{
  "n_kv_head": 1,
  "norm_eps": 1e-05,
  "attn_scale": 0.177,
  "tie_embeddings": false,
  "init_std_o": 0.00755,
  "init_std_up": 0.0501,
  "warmup_steps": 200,
  "train_tokens": 190400000,
  "dataset": "wikipedia_en"
}
Each number is 128 + 24 x the weight over its row's rms, rounded and kept within 0 to 255. Layers, rows and columns count from 0. Numbers have three digits each. The size before them is the row's rms in percent of the matrix's.

# layer 5 MLP up, 320x128, rms 0.143, rows 204-312, columns 0-127
112:149145103091129143149140119163091104123134117114144104163111114130134163098143155135122136126141137093131143098136153101100141088112106202137162169070100124131138170113117132161133106110148134154129146116129151155194130108094159148131110143156119127125140081098114123146138157173106137124142141153125129113147180117143110071141144154121118105085142103124118119150113126132143159167169
099:140124128129130154147163100122108134165151144148181125119160125179132118123134110106131120119122162130121146100125093138137075169144117112170146142166109137141066113121129101107174095130121118145111093109127140126092092106168183163137144170115093163144110127119122156143097121113097107175162121134118128140125143104142132103127115151170092105120147125128121115182107094156113167140113
103:163131132145118161110168128130113142125105114115069148112094076098096131077115135191143141154100157090133116130165121120181150149105106126060126147123079107146107095122123128139137123140132107166071090118141129102150131124117137099138121102083138131163137137116138131152140115153146130127161155135134137142130133156147102115100132160143094110174152149109120090164122139125143135114132
096:155137112092145110155112090137129092109152088144130125124166181134081131150126180130161146129098133110090127134112094133129140142100181128095098111172146134148119140127093118160137103128161114130137145127142138141199174132090132117115109127106153136137139093184148113116130134137172112162165123168145111119136140151121079129104152160132144140127105127108114139160129121106151098154093
094:163134155144133105123129171119104122124162138112160159101144106140127164117165115150112156167113149104151087153115130151136133131117135125124139140124108179144140133090095106124109125135170078132119085146131104150102138115141123173138157122115113141099148130120105095129084122151135191116131092147128146093121134105139110107128068088146119139133147094088137076158146091144068142121141
100:115117134110156152140117056130125125102112101114134096138119087155110104112119153109107145121134134125127110107140097135133112138085087090103136152093130122125132116100091109111110097136095132088101082117100106125103109141107121154122127102136146136147197148157186139127159102096086107102116107100148120135137118175101125158169141107107086106127128092113149117092085117141155141134109
102:158121167082131098122136101135127130142143155113118148129134117111138122158123167122133148076126091151128090114138151109142116075110101157131110126151112155125130165130113159143123106079127151145120118171111118158127120092094117122098153166135137151106127154098102135147113138112161100108133141128134122139199126136112109120197136129124147122174150127184153187131093123135095155140163
114:100115131105116134161134125141159152139157154137134143132140102115097098104156143128129099135103172182123179133149092122092105128160134130173113137154112107119110151158122166150140133146110144137106126101132103112096176121126145105161124077122147123113132166124109127121117167167148152099129119144134115148129139115135167105161165109107138079118113111135166176100076133142105062107145
104:157120120167129097125121135130181170144184151138135124116117165170113115130132141127132142151152112179136169102097138102099129112151141096103129147131156110142184074138123146132118128134108153141106141131129134088121138093156104124117154089099129181135162098106148163135135151131141130164160152146084143124062104146100101137137095089143107128126128141130168113104141092131106115130133
099:123124136145128128068139173212156133158163151166121127138154141138145119133146114122156118166132124118123102115080119100154140122153162103142125124127113101155096129150156135138113121143169121114157126168145132126113106159115079101189168136096134140108109126113085131166132141134111176106106138128122098183091132176126126131131115137086133139107099153151125116131126108126139143107103
109:138136111104127130137115137102138148106176113119081104111108128170159115139129140107123130101150169084106157176117118134190137146116126098097101149102154141173114107114066104116101117132110157110133118133147117131114100104129111152125090088165114114122110123133075128101156117101164137121112156083110130134135117123130193146143152107168106167129107134140110131170149119136156136152163
112:074100105166126129103114132153097115150184132135131116139067145150162130137148158122146123094142154141117106110142129093111132106148131123133139141101140142098140148147124122123135142156116117181125161139113108174117147098132081150119135169137136118132134144124139107150161102186124130136100100073120106130095130176147083106166133090143148087150097149137134131118156144144174085132134
097:128148164124104084130133121123142111145144097147142145170155127117169157091133113109138187116130168095108146134141110129127111133126109132128151125081155113174153110063089120132133085110109130143166138141091101147132172132155125122105136106136087117117144106108083086139144147135121175136096144138100159139129129141162127108113106125131124094073149154082135087141127089112132104107122
104:145125151150109131148112153087148118139136130157120136132107104135121067141138106124137132134142184129123114120086144140130173178121159152087112143113134127133123124129073142142124132092103102107127147133136158179138144144121158107101136141134158140154091145147146135170157160114161182139161123106110155109117146105119144124112162171104104159139166111162116149142187136183147143160116
101:131112126164143127134138102105104159103127151124145112087142117141137127140099138124128117155086109077128160147141144093150108158140084125151124080176187139147122124121133121119134148139140111142138168117157130104164115156109121145098141098104154148114130118124168098100122132123123124187112130147145117119131120113105136149160148136136099152145114156199124097127065091102095160073120
106:101135126122101162111119069119145104115140094133131165147113110168115146163140135090151156120158151116088121130119099158126109139092139117175131131125109129110111147086157135106096082125169142132116111123102137107072143072144089111129113094136098140127154073149119150127127126138115114054119115108105140108156116127125117113115142120155118090163100123118125141187137129147174128116120
102:115147131106101108153117094156162105111131172118138145154122109140185153109102116134119085129162102158158136152157137138150163119120171122123176138137084111140128106089148123154118142113127106153119146121131092112097127102132132150155114128112083126122115115091119128197152150125115167178116102158111132140132125150087100103117118134114157164121109097142117099176132163149109149135182
108:138129140096129140160116130110129150124132047102175137132151116145151136108107150061094122144147137150144134108153129129136116116102127158116161137105124119132140128079137087131141118130127133130122161123141144094107160100114137149084079174100119126148159117092108146148147112190131118094147141159147106153157151154121112108108160106120110099160164129167111153144122103102129151082154
098:125136122109137178166126139119157109111143140066128120130120148105151097104136111118150109120133129138114098115103166110107110129111130148098089140116096114095122172128142102147129111120080143101140164143129063148099130160145141112170099146085140125150122126144102155148065162132109089114107135178142102158142168089083149100126132154108126163143126127135100135109166146146112142106123
106:110128101102161162141141134160125124145116148094129150177080099121129166124116098140117140123135131125131159131116107153135066144114119132151123175154084102181109146131113088159122146121216131168121105131107095120180138140128114148130137152083132114150131121104187139139152128109121126088143132098133138153127123175139141145104108115113147117135149122114147118103171148144129145165138
095:136147126132127118194151117089124160159149166088154117117152120154104127140119160152189124115154163146137137126106106118139142134126141135154131127163135140158085130122078134157099134126089082124131126172133113153104134117124099197124128127111113115146148074128109098136170161118147125173090156136107125165129110125136152092153134100115174133118117128168149109147125135119111167114118
097:111126159094124146149133090135147136154114137100131133128147114090154103149098154084135102131121088132151148134128075106132124133113162134156168134156099156074144106176112142128133110120098143141099145096161157138137142135100086132143169119140155076129096203118124104071159130158100136156142093148099105097126167131125136117143107143099116140117127152141115108124102126128139102098118
099:128160127110116122165144076140139146158095160115088125127166154139148129150114153080091144136119086148142109128135150147102120109108132131135160135107109123127108112168097120107104128066114138125132137130170129094093136073142109193076126114153109130163111148144142144133122124103128132142125137143072133089137087104107131125132104130161148118098156093114123122092151095098111083141132
096:073134121106101126133123166093117145136129123108121135134139128151127180085144142130102128110185095118123159119093140101097150123110113170104124110166113112175109099152132140132116151166119151060109137147107121060165129120152135118117139131152123131147121089127133106137144113149150151096139105138094115096131136089132137115133126165158148145135150117102152113085175089105127150094096
097:159116115116127180148111128098103147155116149163097133125160148115129120100141159113124132126133145100114151149181116133128077146098132172142136140115091148077171122118094116072142104152113137121100171145167153133146093150137144144104111160118096128164127116103122117076111134099131131141090084152117103088129140114119130139144171142144175115172135122140176128132095134108114111121140
090:132161163113124163111149129119141126118093112119190100120114117133136098122181127109117172117143111087109123154139105128107081085064105149088140171170125128131151139104105118118158093154124175129147168138091129174103107104111116096111143134141093128146127116098164125186135154095148133138091132168145140137132130148129132091155108095135116123134124131136102142145132129127115112127168
098:101109107111090183114074119138140132140085101133117128146136180146090115130143129131129161159109052163124118153135142113136115113160128120144150123151114117131130143126145109127111140130112139165099123129135129157107144124147103110123065164150096120138152132112146160160129135155114092141099149128086140167104123136112083154156125107110185138136120130155145157136089179121134150164092
103:127127116077171136126114096136139132124128168115157123134101169109139137095141135105095102093134102108141128101079114112143135127101143157091112130099143122130125138143152126160100106150153083127121132118101138173151094169136124134124136135084130094107100105145119131139128186121128133127180126168180176121124126088118100133106099167087178085116158116129141134121131092144103098112111
095:143092135146116093117154112136114130140116100098125148098129131136110120156137132102124128165119182123109171151178171122154158116130106104132121142167153159121125109137121118108117143105102138118132125098158166109136125109149123120141115171113131131131166161095092188149071116170089093149117124122154101163123102134154148153163169123145124151131165142101158134139165179085134158128131
108:111120141170089158165126141117125156109151126087127120115152125123107128113185135142155099124129092190097154145127102132137159157140134089151151117131116132113097161123161137151137149122145149156146092101098088110146157121149136164141104140125118189111137124140142110155110165115161110183141163120140102090127164107148145101117086088102109152114131128125126170130142149152139136105168
100:156123061103126138120135148153117095077099121105193136134174140115150136144156104113092139167130150177150100109165148139122096120111127125139160123116113122178133108142108145134120161083107128109152104130127126117162096141166132114113148121146146152115138167146082136130076129159129099157117117154105162143112138136129076146140107168126127142126115102095111114133088104137169138128141
099:141068156107163132125166092147121157140099152151099141148083097142134096093112135118132120127110125095133135098132099127137158131130139128120089123087096139131175100097161113109122123129128102142105104091140163133170171106137116143120128110110122110155135137097126145114140089189078115064111137118110131128133165126111091098120124124124111112144122163128100118181120123186131149131117
093:156143126129121176152105068103150141111105179117164101154134115083105140115125110145186073141141092142109079117117153137134138115119116087122094121158125099122128102139202144116143131146152118146122136116106135118112152136124098140150152133127142117103162155143114142094164174089102114159146127125155176118112083117120164105125136115127122140125135154097150125135140100145158132160148
109:119094084128137122138130133187120144127146131114107186154115122145137136110130130150118134093119144120156106140132130128150123129152141154103120108160132097205144073116118123131120151170147123130131133149121113112098160144123152146143126118119146053137153107087183086114115126111146148088150106125120114133154129142112163158102106131143150171095158137109126118116177111107174130176139
095:121121149113134101116169123119116142114127123116099116114150130153139108125143134145153106111116120146124118142142147151111105164117134157155147140141037134121128166137177161161141151128097154139141135096111140169120140130167165140131102113124123083146162151110081120120144140142105160127138104166094128146081106150144089081122153139105102158204141104126149152071109134129121131122136
106:164113140133132118100102097132106138105069080132141144143115114141084081098121167088160125136128138117117107057144154110136150135120108108154141159122113125077148132133115106125106142120118076124131065133130148132127121081112157136141164161162139135157121136072124099137132108123170121107155112145152126116110122089113109140175130137137133111119149158136140151102098135107114141077147
103:102107064142122108085109134127082118108149147150149170122108113147148125130093135130148160118145162098173139147093141147138150140115138175097124115110162088103126124142103109136107145143101142124120115094167157117161115132154107109184125112098170168108094087138175139155105167111122092125136106117103132146132121090088169122108110125124140144142148138118127095124125100132152116166153
097:132116147127105155137091087129143155120152121133123168105113127126091119097133143118131133135161100147108149104141110142118149141073103108111176148137145123115154111168144133135123112130080122109114144121125146074202151142128094121106167141140171126139113108121089159097146173138082106124174162108117130076146115100133131107105131096157142114140093099146094156119109124169129133095116
103:181102183142124125158115102163098143111155122142084131106179161105107125126099129202101137105114136094146084126145138123133136147152124120100167184145138175147115152145140127121113154097128119118168132082117137120164158105112138113122115099164159100155152125122132143160113106145101134138124110098139100150115088124142141121171150100117140132117142148122114156118142101102079118116123
115:125122111130123095105118129185107125160117124137127075140108115115105128161131191124101115092121178145139129149134078166129148153126133137156101110092085139124107131146131153139135111085094144124105114144143129184140105104112130152089116172123115169141103098160108162124094133145147108118140109143120128077153111146150133106102113156092115084150107129109085142132116119122126119136070
102:156083126108152106168164125155140127121122141131102106155078110147104161130144136129112148149119117143111099102136096135137163117087097110124139140090121065181148124114127177141106102102160158113130118081114157116128128150129145114142124102128083086135152192100144152154107152154116144062100146126128130136107152145140133138153094123145143145151155120135169167146143138124107143125117
103:114115078141093130124116125140118191106147123108122143136079120115160117152115167112165147126117121089179126167150189164162114100123125108158131133164149135141099113105178122134126108151146141121109146122120114052109146135182137122112137118107101118115133110141100105158110124084110118135127158106105118164117124146149093142111117097111171149150151134152153142144154141116119161117110
097:143162096098157129162143130098150115123118124141137120149181120119123131161163138149116144104086143126152134115166142141132174100130131137132161128094062132115121137085157119119094109151163139070130153125128118055133085121146137151162125086095120116147144150137107162134109108130135100145146136143091132130142177117132126166118088102129086138170135098128108139096137104113105142107116
095:132091139116145124152125126092137092137164132151118105102084128128126121148106108151146113107154089170154148144137120103114181093090128168164088139103112123156142120148083150130112119153128085109113142127155116118165102133132133123120128117154163086148116124115094160127116098157160160162105124137128153113082124108097170103163143129110113105107110112102194101127129097161142148113096
106:142110225153093135128109168149095156130114134168151082090117144143096099105137093154134168101154105098143154175116108162113125100140118120141109123131121115114139129155124141093120102106134135107127156134150145068110140144140123130143127095106103085160108140141122161128126153107138122143119151090124133073120163097116142141116103121132139114105142075132104122098103148149118130153140
100:149118112116069086122110170171152106097098088129100114144139119102144129125115128114167145148123105147134131135077120110134143105103154129101110130137139162100134163111131165135078123145134115097144087129096127122120129095082154119079108114127083122093162146158134132113136116117138108175116154116105109120164129172135142161171128102138131162090169099113126120106145148131139165166142
093:124126143108144150092149127120135128140115174143107141148123126153097153104191166139127109070178138132137119133104109101084110102147152182090148117062111105176124139129147134151126113134112122140150112123129096107129142098134129131135107117085112118146166137105155142144112134057130140117116134111130118155099125132069138153091159135164136151089126136153132133104168117126138151097135
092:107117144135101127165078107123146098124127168132114108132138139071124100171125140080134149127145164101099112096165145184145132110119122126117162127115146152125150150124134074085116102116096109159097093105118121133151107099131109136181114166108139122099109166114124154128111112121144113111211124151106162097106125139120115152129123147162131135127100154145125138155131138152166115122105
097:110130120150125139149141108117142092162102159138098133133111124105139155136140116123116098094080086104123138092174109125098123087145109111166142154152093127181115126114138159108110163085140103122092139166126131118119099149130116172097110136132100143148125145139072140106094140122162113196133172131091094130114140117139149125163137120099137145140130161121147128112092094142088168115110
089:113131145101157147166089155100158103118157124157135115146115103094134119144112138130137125119151161124135138111116114175134087136086118142148162127088127104165145127180152129160167118079104157139131101171116137172138139111158131143153162143127158130152122156114113140133140143116133127074108132140157116080125125105169144114144125153083138132122121131159056138144119128123092173109088
100:135170139120113107133124121164141182135062164149169076075128101141097145143130153109081124156110091137141093126111135141114129117119111084121143103106142133117096148132118078160134069122126181091117112139135148113110106153162107137126112114134137158129138098148106136134111186086158140153139107124129125150101137101155157137099105132137146170137153101141135121132113120135140112147105
092:108175116147133143151072166143142151113129136144090134112162112154165192130065124122155124132119117090132101142090153091108107158166131156095088128100125088133108146143126124158130088156137122145150122137104136128077163136145136157138145102166132144139131125155112135123119126125130137153100141138173138147139113116122145122088154108149090166155139138083179117147157138115111102147132
100:134143143126096090156142119144072135105114139136141135159145166112176116159165114132118102129128125090133069079127130140134100111125098107125157102122185118121095114117150144083139123062152142117114098171131161117116124107092132142143141115168134106075143110117106127089121100119131120114119101119114127133141148169123147186137149129119116169156109134172115129152114157107128091133145
095:145103124123177101095102120129102116129130115100115128101115118113134120074115173199111129118119132123134123146140126148117111114092088142079113134132102098124151155115136088148087165123150137166165116156119095127125103092144127122164108124123099122124141137107120118146145169120129120102135121151126136096091117129161111136125091106126182121152149130078133086087128175092130135084173
081:095114134137146127150104155144105180170108131118108130147158119114112116085150093103115110126104124176158137104115137128119160145111143117117090131106138090119155131085115134135147128117148140085122115098115173100129140122154177125122121145128143138185154103114136139174172116147130176153133169126142082087094117089111128183130125117123143094158112113121105156136123108087123164135096
097:139157160130162118117176091119135130110103103129105112116157139096129149123130137162116098136114122093123060144147130140135165128108092113100173163117085151085132154160157144132143114114131136144140161134138127173123113176116168134108152155164152135089099153115113120123134114190124119148114113144153086131136141121152124132141107102112079124134106114159094105112119107088118105072121
109:155126114133135122126172086138128155099104161127163149099166123118145128135125113135109165095105089120133138125126112137095132114159156097103150113106101114123130143103165153116129138143089111104123090112116183127140118157096091095158149125156081128156151117125096141056130151148126101155141085079133119127164179136137141151135146107167130124128134138136069159132144147100142113107150
102:128124098174110126129113092105112151131162130136129196135100158116108116107137135112100115148122097113140173152162158080129102122124168132104104191111150106118145088135101094158145144107147142164147131140126133114108129156113128073104129107152163146144148111169110100138153157151108084137144143165099150130152143133120164121141173132126168096140117125107133145132129157143122110117179
106:110101166154105126131122140145131112116092135127127145106092119155107116154144128067119116151099152115107124116127094141171130160116128161107085102128125148119113176152106144161127104143186107126122149122090087172119121104095158142173126154142118127086101132099122115120125116073074148090149120101133149118121098119101113137117094105101139114103119097105132124146103129158144094121181
095:110153123142119126121161110149163136094106104087137080106152125119127152156203182115102120108138106111127136124110188118095126125128126171105149108144138127122113157103121138105101137203116070131117120120111135124101131127135172103160141100103130118163101130129127129124140145101123135145092106131138138120159119140136054161111121111119096139128128105130148161115143102112085122167128
109:120116166143108116110109144089161161139180167157117155124120121126127133140146109134186112146100162113105119128118089108139135145128165142148150121156133154141121121115143145110130105102147144129131140125150134092156135145091097149143157151160128157116128157162118137138121124119109082108110105089081138140129086213089125161133131116154129116153134100149090173132117065146104143149115
095:127113095167105112102130109141122127138142158152136184108133139132104103114145086144148139138101140127097125095109134105144131168099139161137128128141109100130178166101136145172118148160114105108088132148115163115116129106064085166108132154141146128156128093106155156146129157125127136138100146128141127157155127144128153162122182071128163099113138119159167123087179133147118104125108
104:132146127083140166140138166168127101135118145094147126141146152163155152153165191134081103137134120137081106149103089125121142065125135128118162128129101084113150148094124105144118148083138136115149169124100107166104146157154119154128147147154115123133124124128099126132117129121164118153154131088149149126147130151117125136128096118152120174108140145124113087111094156141133201116124
097:124131135131134178130091119137053172125139099159156126102124140127093124094128137119058111121187141104124123089096147101125174125101103103135146092111129133112148140158076104124156119128129076182099131121133102143167131116121098110120147152135120128105158138149104121104116135144122132148103111167084115128133121110142175108146116148108149144147143119153106101117143147119114100112155
099:112132128132105163118071123151139108157135116106165130157158152128109123123123105106145150135147158032139118105142123114132083113096084149132120174154121181156201100127098111090161122166117130085109137148112126117133111122131143144116131149111179134105113107131126138100126095122100138114131154109126104120159147124147104174130135150138109155129136121093137145133103122117153130162147
097:151109110109190156092091143134113117110117178093098153137122147121134151138194128157121110086105137156092180153137119192104096107088139097072131123113131093162107097132121133097126097110139149097129117145115146173106138139144132128130117113134159157127128098146104140122156137168120128124087143133086142135143168105131115104133137124107119122146114125124157120096140102119171143132115
103:098144136110153150113109082163168140112106115104111123139111125145159177152143146118141098166123161097137145173090142113113157150134128132121152152147095077136176124122129139097137111132101094097141137133155101095093145108101143163153149136086118117101088153121092107103172186096158127111128111158117082155088125123146091110103143131116109122104125121147140115109139149142153117150115
097:158120159109096144111168076143133132090147140139161108109128139118124102107160145170120119116147114097134134096169113124097144097124144091130111100117119100082140114101073189125129150136135137153092102097138114161107091132140096079134163139161124112137138144145092119130145152146119154098156160102123131074105135138117107113141085135156127112162127130128152172101089162121128109133142
108:125116124133150148076183138132128116158121110167126113131122161105101132178105164132083119109117118142139110134078139172131096139119150104122094118135115139148106120086126162155111106114089122138152091103164163091153144157084136136106110139093103130150155122133170145118121078107093103129113146129149146162155166156091137097118113151131135085102095102101116115134140133141101114098115
103:112052170128122152132138152103149093136095124147107147108125157100129124079139134137129169097159108130143151139108177123140149117122104178074130116124185146102110097102109121090160111134145160129094135119110137116149136109127124100138078137130129101143178121154179148107080150120125112113111100144134157110084124105134112114126094155141132143115120145128121159139111140137092104102143
112:152131124124104149145134137103132052099118118105139159128170143092155160107138100142110145107144124113152128127087120127188124179106096131127143159103128135119151124153128170102109142124118120097124123176148146154120175117132097118100121115097168132183152137145134143159124105153133125128171122117114111152142134117065115126118127131137136100167140093106129160130068114157158136090122
098:109118169095057120105103134105127152116128134184129095139114129100131135116108145105146109187140116112125141144105105117130125141126094147116115112146140113135118157143138127155161140099153176153108165137168126151141151137124105118146164151077177117163136130176145141140094123105136142124130140114135141150116088097125130174119158155138126136137129164094140104094110161064164132151152
100:102139124105118113122171131125114094119141126138120135116099131134143123156159110125081096145132108142111130117141132130101134151145125142104158084114111118129159134127161121121107118143118156096103142124099185091123115131178159146091136138142117146115099183107098101101100162120078129127115094135107097160122092158058126101178139121108143134123128093121096097136111172122077107106086
098:099129104118141141113120107115162137124103102114148121127152104102134098160138168104085116150158135122127154125148098074129128108147145127170129196171158146056105148165151172161126149118148118142159117077166148139161142125171122094155135140147131112094139178113124121170155127149135084109104134139133115103113115144152141133139117147099124120147132129098109111128139085148110141101135
100:162100116192153192148157152122118158164128128147123086113175191118146139119139142156127133060134137112139143156117158141110120110134119114088154116093143146132127131149131113139084138151147147154166153135123134148125104156122128112111120124141072138136163106132108123152103093099083141125114090107107124131151075136148160126127128148110148153128162145147131112150133144116159165123097
096:152162102100180168131110149124134139119134142144168126125109122109114102135126110131163138144129119100143150134125142112120183166120150133169149090114156123138121125140092095102091097135137138082115134086101132139099143102099156109160131130151150098149116159131095107096113103102137101079120123141128165106126158155098083092122128084175108150141110142083116172122148110156101149096134
102:125179136140109123117093118132104141147149113146165105125125102092141082105139125110085212156145117120103140143146138129076116101143116146121118117115142140129151074107122143143130151131110130100127118114152116162086095149147108169112103101134104144153145076170095147157116114114153111166143097093081130151159127111090157114169116099108123117139101135108111113114119124114149138164126
090:113113119081165193160142127132126134081181148152141124135113128148126099108142154103139108135142146161100179183122160160133119116121167105124095113106166100107103117158115086135120132135125143165101141110154156112142150127084127139121088139096110079120143162124115113118161129095119143107122153128172154119141157139151160148155118137136095106105100124139096091125117129155140162145150
107:142149164132146144125171108155165142155118139163161146126148131113146124087132146154134140155128157135179111138133093094100141138121105138133160142178123151095151114144132157139109137188141157156118093114123125169196146128106137110071161124149134136084136131142116166105111124155137128147132127096150127115159137149125119181131124151140145105161110114101147108126123066134093120161102
107:131130090131099136136172094125075151104132144107163098177100091154138157126110122121133152121115131117118111095124139118137098116169131130178129111133105086171135122150154142154123098139147110136116110133123128147123153107127153150108150148123130115137132143133152144129089094127114114152174135118125117115143148115147151168108169145116190146148148052089118119185147156090122095134161
102:155146151122143130140125116159081111093110110155104145165157129154144113133093113113139168128130130171196122115151118161141128157145137122144122090164137098096137145125106151132147146124080159099107095133136135126103142124159128147135133133140125117100145161160107135141118152161129168097150162124204118109145117131131128174143122131106091093209146119137139130137134123104123113161163
095:144142118123101104147156105108084161112110127135131162192123139091107153143120150149127129161180128109152100148111153148109120099151111145149081131083088117071117080089143098144151110140176155121146132147132161119112116128137121102135165166133178120120132124094114114126100146115092111096140150140145105134105163105143105126094128136110125096108143139115117091141119122163163106158105
102:088137103162116151123149147118114104102152135128116114132115133100121137128124145128105091120162082127084154160112153101151126122129149142123133136110121154170136163079138132127169117109202096155146146118076121123145136091161118132149094116095099180119125109114100103114145110089145103108169106134176110131121136155149161142088164150112157111125113123143090111092115157145129164145132
107:130129118097154116148137121120124135133097077161157164114115124159148114115145131137136128107117167116123107169128102162160113144120117179164141167152148166116136151186148155090121107107143101157141089118172125150105188121134149150145125138138095118123129101155150129138147118130119121158158119122114197131154113139146160118159124135172083103157148110129073128157161136132162129132133
103:096141086122137157145121138101135142098122130150109136145108167119089118137120160121106152117104126160143141080124125094165111102135150139135126148115128131132148141130112135196114128146100126143125173076157126116133163131103120106157170109121148155164117146164173127161170112134141140097118135148153130092130113145135122086117129129172157136157167093080100143140152133163148059135146
096:119138107143115114114140133124120161130124142166128161150090150133121119121074135115102143129101075137085117133120168128067123107147108122154150099121117119148103076127107193118183088151100129142128130165153164119102123139089087154124179143117129111114118151146074170131112120128121161146138132186100117105105138138153145133089118136123161130145109107116105145113142110132115134125100
094:106116198119151087114152152111114122113152085148155132113109131132140117136145120125125097132096117116154122123173118116125146082156184115109136135093154139137163114094109140108143144110122125132142115115158106127112121105136164102149111121145129158158172160153118144111126122103154130133093112140093151147104142112106147068153130124128147143172160086100129102201116149067140122111145
099:099120107130150166116103142100112100107129127133122117137096090132152112114114109099084070101150105150120147119168141169144122132156148103119123114180121096135107148118128136072124149177107175104139149164121133156151125154064134127121109105121135108144122132116112142132130159149153116151120095118103150116130120157105109134097152163117128145160150169158129136112136132103118215145150
103:118089120108131131095098130107116124116096185154124097096119109127137101158120130142118143094102179121133101158103141097096105116104135122116149167148164130144137109171144120105124159113134143137131085135102068098091126156139128117117101127184088111183087079147107161115091120130120119078150109118138155139125102133131164132132098153143145112137158132141155136128169139113140143103109
104:173125131141146152128153117152156100136130119155112131110135160086129104149151156125128128079105160131149118114125107103157103162124148114108189110095139111161084165096132128118100114115132129157142104082155131137094137123129135137171153135111157140092042113154089112109127082101128102129119151090120176155153122097114136109134115123112120147112124144129109111083136162149149127100117
101:170146101170130138104117159187070133147091109105113132124109131088138124113150119138132086154120126118100115122108116132123111131118167108111132092103169126205124127102136151152136147151112139065157159161140139138119122138125159174121103130138156130163125115178086173144160128153134104131153141114137113119113132130090144131111159142134089100137144134125119091150143130085123123164137
094:169114128095169141132109129119167146057122130131113124115091168151072084125165116137094102114155124103134140161134146124131111121128109161105112158150123137102149076112128103099135123126124132110115123104099135149139124148092096154126154132101136124172129147110100126107176096139145156161070149128113147113121145174142157115168145120132113137134115098157115066152158144152122144132139
103:155153112083089092151132137176125136131122134134150181128126160117117137118113160118159157096134129164127105103116085113149131105184104110172077123146142136140128130120112163121107139117141111108110112156098115129082108107142150160161104142080138147120129137084124063159122117126122136087147137076124154109139144148148128144123115112143120137118124109162137148174117181155141128163108
101:140086139136105152151108142099099132140194152129115119132100143136121087149117117105151135129150125155105112104095147084159123153098176145147170119130122145106116075138113127132125088146100152134131089065100132121146180109129104141134117143145116097121132090164130123142121105104102110100146163125133144169119066161143129149157188129111116119145144107126117148153136116136139168137109
105:155148168134103117161100136120144145152151130157119125073169065141130089158107104125130078119107128155142117138135126163134102136154117161150104122149115110119098175121135171113133117126128114136143104160150150092129148125149164149143160147100137131178123142094095128138085116165132166110135140124110120162128131162102089111083164061140127120100162139115114156124144140142118152145121
097:147120077134129129099148157163151141144094123136156131130106137133126139120102158123117145152134113125150144106130098104130125127135120111137150176172105127111177094087174107135105167152114144093137122147096196169130129152159148123105132126086125090113117105117126136111079143115133137134187130164132108106143146135094096143135187153126154105146180097168139113148108104117130127143111
099:152106122116144117116100169109139117172152111113126179145155158113094101161121103132093101159145137131086186120128135153130133151118122109130122112104123144094137157071109152105117141112107146148133102146145151151087168120159102168119160109103153139163136123122123113122128136171121074124094151095109118137107088103114138128134158083102122115142112117121177117135121110093077160144113
111:125110072105116111119143096155131103122167124143114147092110140123112097128142118140098138127117150108060101084088151126123128137132130131117094112125118094180117179100135118135078164087098122134129085168103144144105111154147115092156132117103148135143141089102133159154134136111127145149120179168152168128141145123145124125159126101116112094097095160157147135130115133116138073130125
094:177149151066163091176080118110134176076164106141116095150114147126103216113154135146132120112130102144154146145110100127103126115141173131129131129153145129156141136124149134155158096137184132132115111168135118115135095119106151104155150112135109119114153120118126112155125160120105169130137135153139138111102115148143136105153107114084108112110143168143099140138135153126127117143099
097:118109083087126113146115086118147140103140083124116150108118118125146129131137132125131136167109092136137123119115116152135092136158136124156106172118122175138138100184134095121132148095143135176124125162163128104155103146139139102136144091104139128103112130096145141178074088113111141087120152165089144137135132153118136140132086152177151137092112144116093141129121130152121137148051
107:115131113133157129103111118160132160125151145124155125143083128161144134133111151095137154130119141114135142095126137101087103098131136116144129122121093104136135145096173087150150136118153113104114124123097097130155135104114146128145155125095129185101171146094152069095146138095143102101168117144139084052109126133136121165140110153115134105176102085115122169105128095142139111125089
095:145161095141117196134103145137143119151159146074123112114128152095152147126137093155160077155156160184158144135137165139146129110117134120122109122098108096128091145105107108148115171102130129106133133102105137168158087134144109085105134084114116122099132138131114092137110153143143135126113136113146127132115115163115093079166108079116125111121132097115138090080140101133105122124155
091:087096140139110131095120133138150163129123132088128130094142097118152107138130113112125152164127143155081135119166130151118145137125072121107101082119115066141131129146098127118107138130087158090143146124090134153140169172158144099116118069148143105108162154075111166093126120144140157137113143109147149126150119105154137115102146145113121176133154119117112128098160081128101138145096
102:154126114121141157124123149138130144077117161118103146143127122096089103173175172139110110132109131143139139130128136121160117145128183145123152108118136144121115139130171101130133156149107154109087124132194128138112142140092113133114117126145166090137097168110075152161113129113157097106156172128138110115128125175184111139114152129104109147107130127123113152196137119151128145072131
095:155123114156104109108166161128085149118115090137114100145067116073158126145147116111081108164127123134147112140123095121131190107150120102142127155100118125143111133134159150117157109122143116127166130104105118111144116130121094103097140143164114133149097161107143129149113158091149124084090101133116103152108130166144167126161124104103086136109098068138095153155135149139149133121152
094:125158164112145191138118123140157079106154159143140172109117125097092128135140129138131144145114118115120131119148123166165127115125128123104076122115151132136113145173168111092143178149112130101146146163103112145122102110126096135158117118150154133144141196136140083104112152122125073149144140136135120211138099101111102113123144156151101105127139124104142121163122134110141130086125
091:126119138118122156153159149123121110123107123177105117104115127076081120162150129133106133094131140121074106116124138088116103161103156118101098111114137118112117119127117149163121127131122139127117094120096138078120091067177167098111139127110118170113103119124155158145113099154189081117151130109119117104148122132142118091100121130141153138159114114145142140099163093153177121171124
092:169085104119107129116168135113095163150103147145150114137114137139100134160135107113108150112132135150090168124092093134162121105092141098098143147150102126149086096123163159148138122137150123089128113116135105137148124129098124184178139088128134127112106176155125131129131129140098128093091141103091144128146093079145091095094141110127162098116130119108121189148108121147134168115139
107:110157136094133135114103136144082149126150124140134134110132147150046132177124135127077132153148156140129125126136127136161142126116083137139110151134125145136126126160075126169074145123157112132118117146146126116128119109121116114143126163162119109113168100102128105166139100139141159145149047156123151169158110119070172121120119085106154120140147163154137127129132144106104131144115